Part of a small language model's weights.
Training: a variant of SOAP for these matrices, 581M tokens.
Each number is 128 + 32 x the weight over its row's rms, rounded and kept within 0 to 255. Layers, rows and columns count from 0. The size above them is the row's rms in percent of the matrix's.

# layer 20 MLP up, 512x256, rms 0.0514, rows 322-339, columns 128-255
size [101  91  96  95 103 102 100 108 103  98  99 101  99  98 103  97 101 102]
[[ 86  95 128 139 119 141 187 105  62  52 126 121 165 121  72  49 142 139 130 163  79  83 125 125 104 147 117 115 128  92 173 121 129 125 106  54 179 126 140 146  95  99 114 128 139 193  96 110  79 132 129  56 125 140 147 127 104 108 126 114 170 156 143  84 100 139 154 102 150 120 131 102  91 100  92 168 162  84 128 113 135 113 109 130 167 123 114 101 125 100  99 140 166 121 167  85 107 134 178 122 144 163 161  93 177 151 102 176 149  66 169  75  78 130  89 175 151 171 173 170 156 108 153 176 123 123 141 130]
 [161 127 149 197 141 131 150  69 144 125 137 123 127 199 220  88 128 108 128 124 109 121 135  82 134 127 199  82  79 150  88 120 154  99 156 134 135 159 178  99 116 115 117 186 122 156 111 123 179 160 136 165 138  95 166 144 156 123 105 118 165 144 107 124 191 111  91 118 161 111 100  91 132 125 197  83 131  97 120 165  82 159 114 115  70 135 143 127  95 194 134 144 168  75  71 105 147 150 117  99 132 132 150 132  72 144 130 105 128 122 124 179 142 150  94 119 141 115 123 159 108 164 138 117 116 128 140 134]
 [150  57 157  91 184 118 153 164 149 189 122 131 113 129 100 146 107  89 158 113 128  94 132 128 127 134 104 169 118  83 167 132 129 112 109 109  76 102 153 130 111 137 129 123  87 120 174 218 215 100 102 114 149  59 101  63 167 116 117  64 101 173 157 115  88 116 167 163 145 109 156  91  83  59  76 124 120 151 119  97  91 167  80 152 139 150 105 117 104 107 111 112 115 162 138 140 139 129 112  71 135  85 110 103 130  69 166 109 127 142 164 149 130  84 190 131 165 136 161  86 118 102 101  79  61 120 118 161]
 [171 122 100  98 147  93 159  38 143 146  94 168 104 131 122 133 193 145 129 119 121 159 139 156  80 105 149 173 155 135 138 111  97 171 167 171 122 142 143  83 102  75 116 135 113 197 146 117 107 121 152 137 117 148 153 106  98 187 153  93 138 138 134 162 123 147 144 121 103 159 170 170 141 119  75  64  98 143  81 136 135 102 141  83 146 161 113 140  97 134 116 122 154  60 106  62 138 145 141 116 151 160 131 139  97 139 105 167  77 112 119 172 103 184 105 131 143 118 135 124 153 194 166 120 112 110  84 155]
 [176 186 111  84  82 153 149 170 111 142 115 139 136 128  47  81 155  85 112 107  84 172 116 114 120 107 133  88 167 117 135 106 105 102 129 173 105 173 132 124 131 224 132 141  99 180 109 118 116 124 120 122  71 143  89 161 228 105 100  75  53 112 124 100 111 161 119 137 150 170 123  70 167 124 117 136 143 151 193 212 115 116  69  80 129 119  64 115  85 133  93 165 165 147 114 115 142  84 121 123  81 144 181 137 103 117 111  57 151 131  91 100 171 158 133 126 139 161 159 116  98 186 126 189 119 116 131 121]
 [144 174 118 156 113 101 211 204 135 154 128 198 114 124 138 145  93 126 135 147  89 182 178 126 156 131 155  92  83 119 172 136 123 127  61 115 161 113  55 185 162 130  96 131  71 139 161  67 126 142 193 135 172 144 108 137 115  92 142 126 146 158 106 137 142 103 168 170 170 141 152 145 148 164 118 113 142 133  87 211 155 134  89 106 128 122  66 134 170 144 169 131 117 133 108 122 109 134 143 167  97 164  87 133  61 144 123 125 181 176  93 127 162 161 168 103 145  83 120 152  90 175 147 180 141 118 165  59]
 [108 140 112  96 126 109  83 143 181 111 115  92 117 146 125 123  72 162 116 116 164 104 126 118 110 162 149  67  96 157 178  59 134  68 163  95 159 168 135  99 117  66 114  99 138 151 133 123 130  91 161  50 162 154 101 154 125 203 105  72  34 103 146 154 131 158  78 161 157  88 106 135 118  67 121 133 127 117 102 127 156 156 153 146 124 160  85 122 142 141 103 172 158 117 113 105 133 113 123 135 126 157  91 118  63 155 146 136 186 122 175 146 113 152  71 131  88 160 124 114 122 147  85 187  94 168  85 155]
 [124 115 176 136  93 162 100 161 107 128 109 116 107 146  83 151 103 126 150 160  66 140 129 108  77  63 136 105 151 156 115 138 141 115 123 135 127  95 159 156 112 140  90 151 167  62  79 119 112 120 108 143 150 149 163  64 134 182 110 134 122 101 104 155  86 137 178 103  70 146 129 172 112 136  81  71  72 103 143 128 132  68  87 130 138 110 182 141 129 134 184  97 167  81 125 127 116 116 160  93  90 118 122 148 138 140 114 175 125 168 123  96 126  83 144 143  77  79 139 157  72 149  47 141 128 110 131 122]
 [201 125 148 183 132 135 159  91 134  80 123 144 177 118 127  70 144 128 137 142  74  86  87 153 109 129 121 170 124 130 115 133 185 106  63 178 143 114 134 124  81 137 215  99 146 148 148 170 125 109 136 139  82  80  79 118  88 154 111 162 110  99 116 118 150  82 189 138 120 138 193 193 159 118 137 109 121  49  84  90 146 113 186 171 173 111 163  89 139 136 127  38 130 100 103 112  90 160 125 111 125 182 182 126 168 165 126 115 139 136 164 187 142 130  86  93 162 161 115 137 121 161 103 133 174 114 115 113]
 [156 100 160 113  65 106 105 138 155 138 132 118 149 138 136 150 114  90 119  98 137 172 183 155  95 178 152 102  86 159 170  69 153 172 109 157  66 149 114 147 127 124 116 140 123  52 115 119 103 123 163 140 121 162  99 144 135 149 107 125  79 145 169 164 129 147 192 119 112  91 102 111  56 129 104 110 159 125 172 104 155 100 110 134 150  96 120  71 124 116 188 197 141  92  91 126 197 127 122 178 179 122 137 109 177 114 172  88 117  72 102 154  95 170  83 128 179 141 153 133 108 113 146 139 162 134 137 161]
 [167  96 143  74 146 135 141 184  90 111 145 151 151 153  85 193 150 153 138 143 149  99  93 124 128 121 110 152 192 143  98 116  77 180 151 110 108 115  70 161 126 128 144 140 115 149  82 129 178  95 163 152  66 129 164 140  83  86 107 148 122 129 144 105 143 129 104 146 138 148  88 163  84 176 160 109 144 151 168 110 134 108 108 130 142 119  87 154 158 166  92 119 186 101 172 120 138 144 135 113 129 193 130 152 123 169 142 107  74 145 106 125 151 109  98 115  60 130 115 158  90 114 156 168 126 170  90 182]
 [ 62 138  82  97  98 135 153 141 121 115 108 113 154  83 100 155 122 131 147 154 116 181 172 102 140 143 140 164 100 109 125 141 121  98  84 106 103 174  86 103 113  52 109 133 150 192 142 114 136  62 121 101 133 162 143 180 128 156 139 105 103 107 101  81 133  90 111 165 114 135 144 136 172 169 102 150 129 166 199 141 127  66 132 155 104 118  96  93  82  82  74 136 150  81 120 112 113  98 153 154 149 140  95 102 107 121 104 153 180 121 166  74 132 140 129 121 112 175 152  90  54 137  71 171  99 100 122 120]
 [144 161  84 141 110  95 138 130 109 140  87 144 136 107 149 117  79 132 122 137 123 133 133  74  98 158 137 157 133  94 127 140  76 136  86  73 102 145 128 126 135 157  93 156 157 116 105 156 137 164 100 146  82 158 134  92 153 146 108 119 151 146  63  78 104 156 102 109 114 148 143 136  84 122 150 157  59 131 138 138 188 197 122 115 179 139 151  85 157  88 157 141 135  91 157 108 118  96  70 105 113 112 156 136 110 105 173 141 133  71 152  77 186 167  54  61 109  81  87 114 122 177 128  90  95 106 158 141]
 [ 72 101 134 160 118  80 137 134 114 201  88 103 141 101  97 118 134  87 128 159  97 172 119 140 113 180 106 109 132 121 124 163 101 141 111 204  96 144 161  85 235 118 116  94  97 102 132 100 105 144 166 131  96 124 143 169 142  79 137  83  79  98 167 122 111 137 123 112 128 157 100 132 103 158 109 107 166 125 166  86 114 117 132 143 157 133 151 147 137  83 154 121 149  86 158  58  91 108 137  95 117 143 128  60 135  72  80 173 147 120 100 150  75 100 160 114 135 154 144 128 153 127 151 122 169 144 178 134]
 [144 158 136  84 165 136 127 164 148 162 158 167 154 141 126 145 104 141 128 168 134 173 133 131  64 118 100 121 124 179 131 157 133 128 157 130 128 147  92 134  67  67 101 195  66 174 110 119 108 104 171  63 148  98 154 118 140 142 135 149 137 174 117 142 168  95  86 166 146 145  96 115  78 133  68 100 136  99 132 112 152  51 116 140 190 175 140  75  90 112 106 149 120  96  42 167 169 173 142 122 134 102 149 123  82 116 123 146 145 164 180 140 145 126 147 138 183  85 127 124 109 119 103 158 137 174 156  90]
 [138 119 165  78 183 105  77 120 133  91 108 119 127 171 163  78 164 158 109 148 114 146 119 159 145 156 115 116 118 120 171 140 199  41 105 111 155 131  99 107 138 122 156 123 124 178 157 103 149 109 195  57 130 122  69 177 104 176 144 161  50  85  91 150 152  87 111  82 157 136 125 159 115 103 164 131 110 140 142  81 121 116 168 118 142 102 217 131 139  75  69 130 136 170 110 151  67 154 138 126 100  74 136 119  95 133 150 115 106  91 116 134 133 149  64 130 141 140 149  44 159 145 143 142 189 126 148 116]
 [108 136 186 111 119 146 160 146 137  90 156 133 121 186 154 128 113 197  83 118  65 151 149 102 140 112 133 109  99 129 156 132 151 124 125  99 181 174  60 141 137 124 104 131 122 135  81 156 118  90 121 125  85 164 115 199 102 172  97 130 130  89 144 108  96 161 108 136 114 106 132  46 125 108 112 156 145 144  96  97 175 116 133  91 184  90 129  95  55 113 127 139 213 164 175 145 101  90 116 165  96  78  74 119 156  86 110 114 117 132 131 133 107 165 144  58 144 126 148  36 152 103 128 168 116 118 175 136]
 [ 93 137 122 131 149 138 150 103 130  99 103  86 112 130  95 130 148  98 174  94 112 120 119 116 145 102 127 170  96  78 143 106  97 118 171 170 128 156 135 176 147 113 105 104  36 143 140 130 114 209  99 150 145 159 116  65 141 160 139 145  93 139 156 140 154 118 183 125 204 114 132 101 118  97 111 112 159 134  75  80  82 158 117 154 193 196  82 136  69 141 136  58 115 139  51  83 135 137 107 134 138 113 153 126 198 142  68 101 145  94 165  54 118 142 183 183 153 143  83  87 133 146 136 151 182  85 147 119]]
# layer 20 MLP down (transposed), 512x256, rms 0.0513, rows 322-339, columns 128-255
size [105  93 100  93 101  97  91 106 103 101 101 102 100  96  99  97 101 103]
[[156  98 178 106 150 125 126 182  95 101  96  87 133 151 134 125 122 173 113 177 146 103  75 130 157  77  79 130 129  90 126 112 202 171 168 142 139 141  61 120 118 126 173  69 172 166  86  91 149 100  85  83 122  85 111 121 174 101 152  61 145 167  76 132  80 160 111 144 145  84 148 120 107  87 160  68 132 157 121 153 120 122 156 111 147 141 103 101 145 101  81 119  79  98 109 106 135 151 136  75 115  60 155 175 110 140 119 165 157 143 152 114 130 132 162 138 122 161 137  98  62 129 115 118 135 164 178 157]
 [111 101  82 151 123  63 120 158 148 123 105 144  53 102  87 129  82 149 156  90 142 103 138 161 131 184  84 124 193 140  95 110 119 136  98 139 150 157 106 188 108 178 113 127 146  80 175  88 126 163 156  64 134 148 110 134 137 136 193 111 174 123 129 153  85 229 163 105 124 126 100 128 132 135 115 154 141 125  89 111 114 126 148 143 136 129 131 113 132 130  93 114  77  88 148 192  85  67 149 188 117 137 134 154 184 125 148 167 114 173 127 138 132 155 152  92 141 108 147 143 172 161 113 106 141 108 130 119]
 [136  88 141 194 163 151 142 215 139 108 117 127 165 142 170 163 119 151 133 135 128 120  91 122 134 189 134 142 101 105 135 130 137 120 140 142 120 141 153 103 120 161 131 236 214 125 170  82  88  34  91 139 107 157 184 191 136 161 171 101 144 132 132  97 121 137 112  91 106 146 150 121 191 125 154  59 119 112 132 116 126  78 177  93 114 114 121  89 121  82 105 100  95 143 136  94 181 136 135  95 106 142 121  98 132 145 157 108 142  78 112 124  95 113 149 138 113 126 183 115 145  73 139 132 172 206 182 149]
 [131 107 119 119 152 127 121 178 117 130 163 144  60 104 136  98  92  98 118 114 186 110  99 104 126 105 112 110 116 159  70 187 109 166 123 110 169 153 101 141 114 125 162 127 140 151 137 150 126  61  57 110 112 146 126 120 115 135 137  78 152  99  29  88 167  62 170 165 125 160 118  90 125 171 134 125 155 108 150 143  95 155 125  92 136 174 112  38 159 147 138 144 137 156 167 157 131 145 155 124 107  90 126  83 145  99 179  96 115 143 155 142 177  66 195 169 139 129 129 100 157  72  96 171 121  88 125 143]
 [109 103 115  99 153 221 120 131 110  75 128 119 126 171 166 173 143 182 126 198 140 116 125 185 116 160 166  90  78 124 131 126  73 161 166 122 137  65 164 167 113 127 177 156  97  89 169 104 146 121  62 104 121 165 126 141 106 127 135 150 171 147 128 109 135 126 128 117 116  89 118 187 152 158 121 141 137 156 121 186 155 148 121 114 104 103 133 133 139 150 115 180 112 106 113 136  89 112 148 128 137 134 111 122 156 119 125 149  84 194 180 142 139  89 153 134 142 122 163 154 151 115 115 109 126  96 144 168]
 [194 167 123 161 119 108 125 148  85  84  85  88 191 137 135  80 114 121 125 215 126  77 146 153  99  96 155 122 115 118 122 121 125  57 129  84 126 118 135 128  94 169 143  87 174 112 122 131 154 117  67 152 162 164 141  35 181 162 172  98 131 100  65  39  75 124 141 120  88 127 105 173  95 185 129 133 141  86 143 145 110 147 108 127 118 119 126 162 120 135 113 172  81  98 151 146 164  79 119 137  89 153  72 146 146 109  66 168 217 120 134 150 167 129 151 100  92 160 104  91 135 156 210 125  80 140  72 138]
 [100  79 119 129 111  98 121 157 113  80 124 104 163 135 146 137 111  79 147 134 144 182  95 116 140 111 140 223 193 143  52 150 164  95 112 121 148 134 173 156  97 125 110 108 142  95 140 127 155 126 144 126 172 111  81 137 134 116 191 100 144 113 163 112 160  99  82 105 207 145 134 161 141 110 136 133 105  66 126 143  96 117 128  97 151 105 128 130 133 186 137 158 111 154 149  82 133 105  99 175  98 154 176 193  97 131 131 133  76 195 114 109 157 146 132 147  55  94  98 155 172 137  73 115 178 130 147 114]
 [133  88  67 168 118 112 104 150  89 112 106 140 159 109 119  88 131 191 193 157 176 152 169 181  91 155 152 137 156 164  98 130 111  99 121 147 183 168 114  85 199  86  84 141 158 143 142 180 118 117 151 116 100  89 173 171 120 133 151 115 138 109  58  82 114 110 135 112 168  94  67  91 138 125 130 129 127 189 118 112 130 129 167 104 131 161 124  77  42 150 112 181 138 132 129  73 110 122 116 158 121 126 107 137 114  79  77 172 128 113  71 124 130 138 113 105 113 109 124 121 125 157 139 114 180 127 127 111]
 [114 160 133  80 134 102 136 110 142 109 115 131 103 130 102 156 133 152  97 129  88 170  86 142 119 179 117 159 138 159 152  69 105 100 143 103  54 118 116 128  85 112 192 166 122 181 108 131 152 118 130 147 122  63 143 142 193 126 137  91 126 106 151 129 102 148 171 155 126 133 108  76  43  93 134 145 170  82 181 149 129 127  95 124  74 106  88  78 115 122  90 193 104 144  89 176 179  64 109 110  75 138  88 222 109  83  74  72 104  82 127 155 162  90 170 130 101 123 138  93  90  68  78  92  95 102  72 100]
 [112 108 165 154 144 114 152  77 102 161 106 105 124 144 126 111 193 156  78 142 147 131 114 203 133 127 147 145 153 142 133 151  72 135  71  73 162  76 150 143 101 123 114 103  94 161 162 127  59 138 128  97 143 129 125 124 167 156 121 128 129 146 142 137  84  45 165 172 156 132 129 108 127 105 144 126 128 145 169 179 106  71 106 124 120  84 154 104 124 168 120 120 104 135 111 160 171 140 146 119 140 116 169 155 109 123 141 108 166 163 143 114 137 136 125 111 102 114 104 153 156 138 165 151 183 102 153 115]
 [131  95 152 143  70 161 143 105 128 122  85 120  99 156 115  97 118 147 115 121  95 119 166 113 127  84 143 142  86  96 124 154 103 113  57 136 169 157 142  89 161 133 130 144 120 143 147 166  67 150  83 126 139 107 112 138 101 166  92 105 162 168  95 173 155 126 162  89 156 133 125 171 109 121 146 136  73 114 127  96 163 135 157 118 110  87 178  83 115 110  64 153 179 192 108 157 154  77 119 143 118 144 180 138 163  80 164 172 121 171 111 124 178 108 100 158 135 107 135  30  95 121 153 165 146  56 121 125]
 [199 100 126 179 135  87  84 143 125 129 100 151 144  99 105 115 135 142 101 183 151 137 181 131 128  64  96 135 111  87 100 128 167 180  88 120 107 150  83 174 130 117 190 169  86  73 185 114 155 129 131  99 135  75  67 146 100 143 170  96 140  87  38 188 144 172 151 111 172 124 114 184 131 165 133 120 157 136 141 147 146 172 126 178  87 128  94 100 129 146 129 127 126 121 173 161 137 174 123 132  86 108 137 143 127 108  97 159  58  68  80 103 154  89 100 107  75 114 170  95 147 128 107 137 191 167 167 159]
 [153  98 120 118 156  94 126 165 134 112  74 143  98 100 179 146 116 139 129 130  84 169 168 176 113 103 124 100  92  71 142  94 116  79 135 118 133 147 138 106 154 121  81 102 158 115 160  85 114 161  98 118  57  90 112 121 192 114 176 145 174 132 135  90  90 123 100 127 166 119  76 145 114 119 145 153 149 117 156  99 144 163 111 142 152  80 175  59  82 106 135 138 145  97 127 165 144 169 185 100 154 188 169 132 134 126 193 120  97  36 128 143  96 120 122 128 102 115 161 106 123  79 133 151 141 145  69 159]
 [106 110 118  73 167 112 125 146 143 101 143 120 105 124 135 123 141 117 114 111 124 147 158 155 106 135 123 146 108 141  95 130 126  61 133  92 148 135 119  89  98 176  99 102 199 130 162 122 150  82 104 134 143 144 116 141  84 127  54 138  90 182 104 127 160  93 143 147 121 127 121 128 152  52  91  72 119 144 121 168 126 167 130 103 116 134 144 121 143 168  80 105 211 107 203 180  94 234 134 170  72  89  67 159 175 119  74  74  81 100 121 143 129 180 197 171 107 117 120 152  88 105 151  80 117 157 163 145]
 [118 146 107 150 134 173 191 150 168 151 137 157 167 140  96 115 130 130  99 150 138 154 159 138  71  78 113 109 120 166 171  64 152 154 135 107 109 123  81  67 132 146 109 163 105 102 139 121  91 113 117 129 144 121 101  74 138 121 155 161 104 116 176 108  99  86 117 127 137 165 136  60 112 171 148  81  88 131  84  99 191  87 192 158  88 122 121 164  82 131  62  97 132 147 134 168 182  87 139 128 109 151 135 130 134 102 140 157 158 162 117 119 100  92 110 145  88 105  83 150  99 147 142 146 140 171 105 182]
 [108 154 143 151 114 128 163 143  83 160 121 147 226 140 138 140  64 123  99 103 170 115  95 104  95 138 166 154 129 158 140 118 138 122 101 107 129 124 134 123 127 105 146 102 134 112 114 180 111 116 110 173 160 201 131  42 190 114 146 148  82 138 185  63 146 166 136 150 131 116 134  97 117 153  59 124 115 121  97 129 150  88 117 178 127  73  82 124 162 140  52 166 131 175 117 200 187 151 143 100 132 192 163 177 147 159 129 146 171 121 146 140 151 114 130 149 106 166 143 104 152 133 195 148  73  93 163  66]
 [139  77 135  85  92  28  81 143 126 180 109 119 165 127 124 123 124 161 138  86 155 149  88 115 145 119 140 139 202 158 172  84  85 172 115 149 127 185 131  99  76 131 165 143 106 178 167 131 141 127 125 152 140 119 185  87 171 109 133 133 127 149 179 117 134 122 172 181  86 210  97  67 127 120 138 136 168 142 151 155 127 142 116 139 134 130 107 169 174 110 178 144  75  99  85  86 130 130 111 169 147 153 151 154 150 118 106 109 150 175 142  85 145 132 103 156 167 126 104 105  56 125 151 127 151 134  63  89]
 [126 117 156 111 158 121 200  78 114  94 139 156 133 108 139 166 136 141 163 188 156  68  95 119 117 141 142 103 148  99 132  87  81  97 133 123 167 149 144 124 148 112 135 127  88 115 187  83 110 148 148 126 146 207  99 115 146 155 154 138 101 155 187  92 120 127 117 118 151 131 124 161 166  57  86 148 132 183 135 146 175 120  85  93 165 129 131 130 124 125 128 139 138 132 165 101 140  60 124 115 210 160 115 166  84  94 105  76  87 158 146 162 123 116 115 101 134 117 111 133 121 100  68 144  81 107 118 158]]
# layer 20 MLP gate, 512x256, rms 0.0512, rows 323-340, columns 128-255
size [ 98  94  97 103 104  95 106 105  94 101  98 105  97  99  99 107 106 107]
[[115 104 133  67 214 162 145  94 142 167  86 137  98 125 121 126 135 147  94 149 197 147  61  94  94  98 110 167 123 165 124 169 183 140 148 125 151 114 138 168 110 168  84 148 115 143 174 127  68 124  82 144 100 159 132 145 107 107 146 171  66 118 172 122 140 130 100 131 161 127 188 160 142 133 155 123 106 150 118 158 120 104  97 133 186 144 163 194 151 109 113 130 163  88 144 105  96  81 126 124 171 141 132 146 103 186 135 126 220 152 124 124  93  58 165  74 108 111 158 157  90 124 136 172 127 127 159 177]
 [103 100 140 144  44  79 129 159 156 114 129 133  84 154  91  78  83  56 113 132 121 119 133 102  60 127  94 154 163 122 117 125 130 144 104 110  84 115  36 138 136 125 114 134 143 161 174 148 146  77 173 141  85 203 106  68 136 137 103  90  93  79  82 168 121  92 134 143  83 138 130 137 116 203 151 177 127 134 121 154 128 164 112 133 142 104 110 122 100 190 141 113 121 138  45 102 121 157 156 103 131 152 131 105 117  95 154 115 142 120 135 133 145 106 103 197 133 139  76 174 172  99  97 116 141 108 130 157]
 [ 88 115 130  95 173  98 109 106 104 157  66 187 132 114 111 117 168 106 145  95 109 127  94 171 209  70 158 147 140 168 117 135 170  82 133 144 161 121 193 106 128 153 107 121 124  49 124 129 144 118 103  95 150 147  91 117 101 171 159 128 106 139  92 111 162 190 123  93  94 121 116 155  96 100 112 134 147 163  99 130 153  68 133  75 152  64 126 160  76 143 150  82 209 116 146 145 109  80 129 104 140 138  61 158 143  94 107 139  39 171  65 143 117 162 126 152 109 115 126 175 120 132 105 171  95 137 152 112]
 [136 146 125 108 126 140  98 114 172 140 163 118 147  91 146 112  89 140  74 129 135 153 104 115  63 176 125 175  97 128 119 149 135 107 169  56 181 157 146 133 116 103 124  59 132 141 138 145  85 124 128 188 103 145 117 117 126 176 104 108 118  82 123 109 145 118 120  66 126 123  78 117 128 125  66  73 138 157 159 149  80 126 162 150  94 112 105 117 141 143  83  59 172 105 112 111 137 147 133 142 160 165  83 102 156  90 142 133 103  88 102 106  97 128 117 177 131 184 104  95 120 147 126 146 152  90 122 138]
 [ 52 155 154 181  99 154 119 232  88 146 170 127 185  97  97 170 109  89 113  82 156  99  93 147 142 139 152 124 125 125 117 111  93 119 109 153 124  89 182 175 211 125 129 181  88 158 138 150 114 103 149  80 127 112  89 147 121 179 104 167 133 132 183 158  45 201 143 147 166 161 150 131 128 104 140 130 134  85 177 155 154 174 135 127  83 129 130 128 116 144 187 131  92 184 130 156 140 116 130 116 137 143  93 108 121 116 112 104 179 104 109 132 160 105 127  94 167  77 161  94  94 167 111 183 109 170 136 107]
 [133 177 131 206 117 172 141 165 129 112  62  91  68 126 127 122 102 133  94 223  93 169 137 157 130 201 168 150 171 106 135  92 152  48 117  85 113 126 158 114 159 106 107 156  97  89 122 137  90 186 184 129 145  86 104 115 131 139 138 145 192 112 118  80  69  83 132  90 121 123  91  88  98 111 132 121  92 121 111 188 185  97 147 132 179 147 117 121 165 100 142 186 158 155 150 154 177 133 102  95 158 177 162  95 112 175 153 127 175 109 151 117 172  98 109 164 136 165 124 150 173  82  33 156 133 195 122 100]
 [ 97 151 144 101  84 116 144  78  78 114 111 131 154  95  92  84  94 161 188 120 146  92 142  72 128 183 121  99  88 117 157 120 117 213 104 117  96 179 131 146 109 150 100 127 135  99  93 126 154 151 131 103 105  92 101 138 201 114 156 133  98 193 144 108 117 108  91 139 110 129 106 133  74 172 162 138 194 127 150 163 189 155 122 118 191 135 121  85 125 132 163 160 137 120 143 110 104  87 141 172 170  95 163 147 150 185 135 172  97  47 133 102 116 142 145 133 154  67 141 142 201 152 176  85 137 124  84 147]
 [156 125 130  73 119 117 115 116 142  80 102  93 102 174  80 176 156 130 122 204 151 209 145  79 125 150 120 193 132 133 164 133 139 120 136 119 147 141 141 120  89 109 116 142 151 137 114 168 111 109 145 205  91 153 129 135 173  69 152 152  75  69 178 115 138 167 139 100 167  65 180  47  83 146 109 122 105 175 118 132 100 180 168 108  87 152 142 119 132 121 126 181  40 145 131  91 111 151 159 100  59 138 158 179 116 152 103 126 158 120 184  94 142 118 161 135 139 120  74  81 112 123 105 119 117 145 112 128]
 [121 104  81  81 120  89 129 153 144 122 168 111  82 159 129 164 122 141  89 144 162 140 102 138 108 162 117  79 107 153 115 122  86 114  89  87 115 121 123 143 195  85 189 159 149  63 114 114 139 108 135 123 140 117 144  59 142 125 179 163 126 143  93  67 134 131 147  73 153 207 141 160  75 142  83 101 124 165 147 141 154  99 109 116 124 124 115 122  88 129  32  96 141 108 173  74  69 134 111 139 130 155 113 179 143 122  39 140 134 111  66 141 116 123  96  94 170 131  64 110 127 151 108  94 150  96  93 130]
 [128 164 130 145 107 142 132 128 102 115 123 129 188 161 154  99 126 114 120 171 142  75 158  88 133 117 127 116 103 155 150 137 143 119  99 131  87 143 107  80  76 112 143 213 129 177  98 164 119 163  64 126 149 118 180 172 108 162  86 191 127 173 129 113 154 134 115  90 115  93 101  87 146 104 172  84 115  92 149 148 101 106 121 152 165 138 126 164 119  93  94  94 138 128  70 115  92 172 117 111  89 128 166 133 138  74 122 154 187 165 101  43 145 104 144 117 127 109 118  45  81 175 125  79  97 146  97  91]
 [112  95 126 136 128  97 126 174 166 152  76 174 112 126  98 145 140 144 186 125 180 112 126 136  46 143 195 132  54  94 118 101 156  75 127 127 147 103  93 145 128  63 138 130  84  80  94 180  70 162 160 135 144 161 169  97  93  98 126 128  90 157 151 161 151 181  91 197 150 168 139 128 125 122 159 106 163 189 124 209  91 141 127  91  62 137 147 163 116  85 149 127  83 116  91 137 146  63 151 108  89  94 120 148 120 137 100 134 166 106  68 114 202  91 166  94 154  97 110 132  95 138 156 125  72 112 111 151]
 [ 75 126 192 105 138 144  78 119 165  99 107 102  71 160 221 149  70 104  76 158 132 181  99 120 139 144  74 184  97 108  70  88 162 152 150 137 128 110 147  92 147  75 162 173 129 182 135 103 151 114 136 170  97 134 112 132  72 126 149 119  99  80 130 154 112 130 135 106 180  73 190  89 172  75 180 126 146  57 108 165 122  40 113 133 103 148 144 129 140 112 133 110 132 134 121 115 148 164 169 149 117  94  88 140 109 125 136 149 101  52 113 118 143 162  66 104 198 116 135 101 110 106 144 163 154 151  84 120]
 [128 132 137 172 161  93  64 159 100 119 127 174 153 140 130 111  66 155 169 159 146 118 125 106 149 105 118 159 110 184 113 185  89  88 145  87 121  97 147 159 147 133 115 158 144 126 221 149 139 107 121 151  88 151 152 119 134  92 145  82 124 141 129 155 156  84 131  95 171 201 151 169 148 157 141 136 116 180 174 114 159 120 137  61 187 139 136 118 139 134 128 127 170  75 141 153 129 123 164 109 135  81 151 142 139 131 168 124 163  90 151  88 110 151 179 154 100 139 125 154 162 127 155  89 140 138 101 115]
 [125 139 145  98  80 170 128 170 112 135 197  68 155 158 107  99  68  73 111  96 151 158  70 111 178 105  98 120 109 100 144 115 161 136 148 189 160 151 104 115  76 150  66 150 181 111 122 115 161 119  97  58 132  94 164  79 127 109  97 115 117 121 127 150 177 134 120 149 153 149 129 146 161 153 107  68 120 164 138 108 161 160 123  92 138 134 139 172 136 160 102 154 159  45 123  91 195 174 138 113 145 139  76 128 140 153 124 121 150 112 135 145 139 127 171 129 174 132 176  90 105 116 155 124 177 140 162 160]
 [156 111 117 110 196 116 119 145 121 136  68 143 204 145 117  46  90 147 167  95 120 149 200 132 131 135 136 154  87 155 115  96 117  95 108 154 143  72 135 135 135 150 135  67  71 137 180 148  99 160 143 134  74 181 199  97 149 109 102  86 120 129 116 124 179 135  91 122 134  80 114  91 141 170 118 146 169 139 112 107 144  97 113 147 141  86 114  93  76  96  90 149  59 157 120 113 123  60 114 131 161 112 138 157 103 134 119  99 108 136 142 130 224  75 110 116  99 132 186 186 153  99 114 175  64 119 110  97]
 [120 142 110 111 164 171 183 117 139 150 128  99 130 116 170 140 203 102 153 103 146 139 162  79 165 132  80 147 103 178 140 160 156  99 114 159 144 172 127 155  65 140 188 182 123 129  92 103 137 119 126 124 148  90 126 133 148 106 136 174 114 160 143  83  92 145 150 168 135 177 117 168 158 137  83 141  98 129 158 164 160 183 103 144 160 145  77 200 136 120 150 108 148 122 119 147 137 143  78 123 127 150 110 109 148 179 160  82 166  86 203 126  85  83 105 164 153  95 135 109 153 124 145  94 109 137 110 119]
 [157 103 105 105  99 129 131 203 149 169  80  98  79  92 110 178 190 113 116 139 183  80 135  72 174 167 158 156  67 162 127 145 173 100 138 157 144  93 147 107 125 159 133 115 115  69 120 124  82 103 149 141 112 148  99 113 125 103 165 103  98 130 115 165  89 111  78 129 120 180 126 141 100 112 172  95 164 167 111 104 111  85  84 135 111 148 170 113 200 170 165 148 117 136 143 128 127  89  61 177 109 165 144 176 109  69 109 103 197 134 144  98 163  82  89 153 130 163 158 151 152 128 102 168 133 142 112 119]
 [176 136 147 117 143 159 122  97 155 157 125  91 142  97 207  99 144 135 172 112 116 107 136 177 109 114 105 133 147 137 162 142 153 138 128 148  78 167  85 136 105 145 130 116 193 145  81 114 113 156  97 114 148 130 165 106  77 130 154  77  96 117  52 152 143 124 186 152 105 156 129  72 185 170 192  86 136 104 140 161 106 115 117 102  70 152  91 136  86 114  62  84 162  88 101 171 195 115 119  98  93 164  65 111 188 181 107  62 144 141 101  73 143 115  93 177 130 173 104 136 152 115 166 155 151 137 117 106]]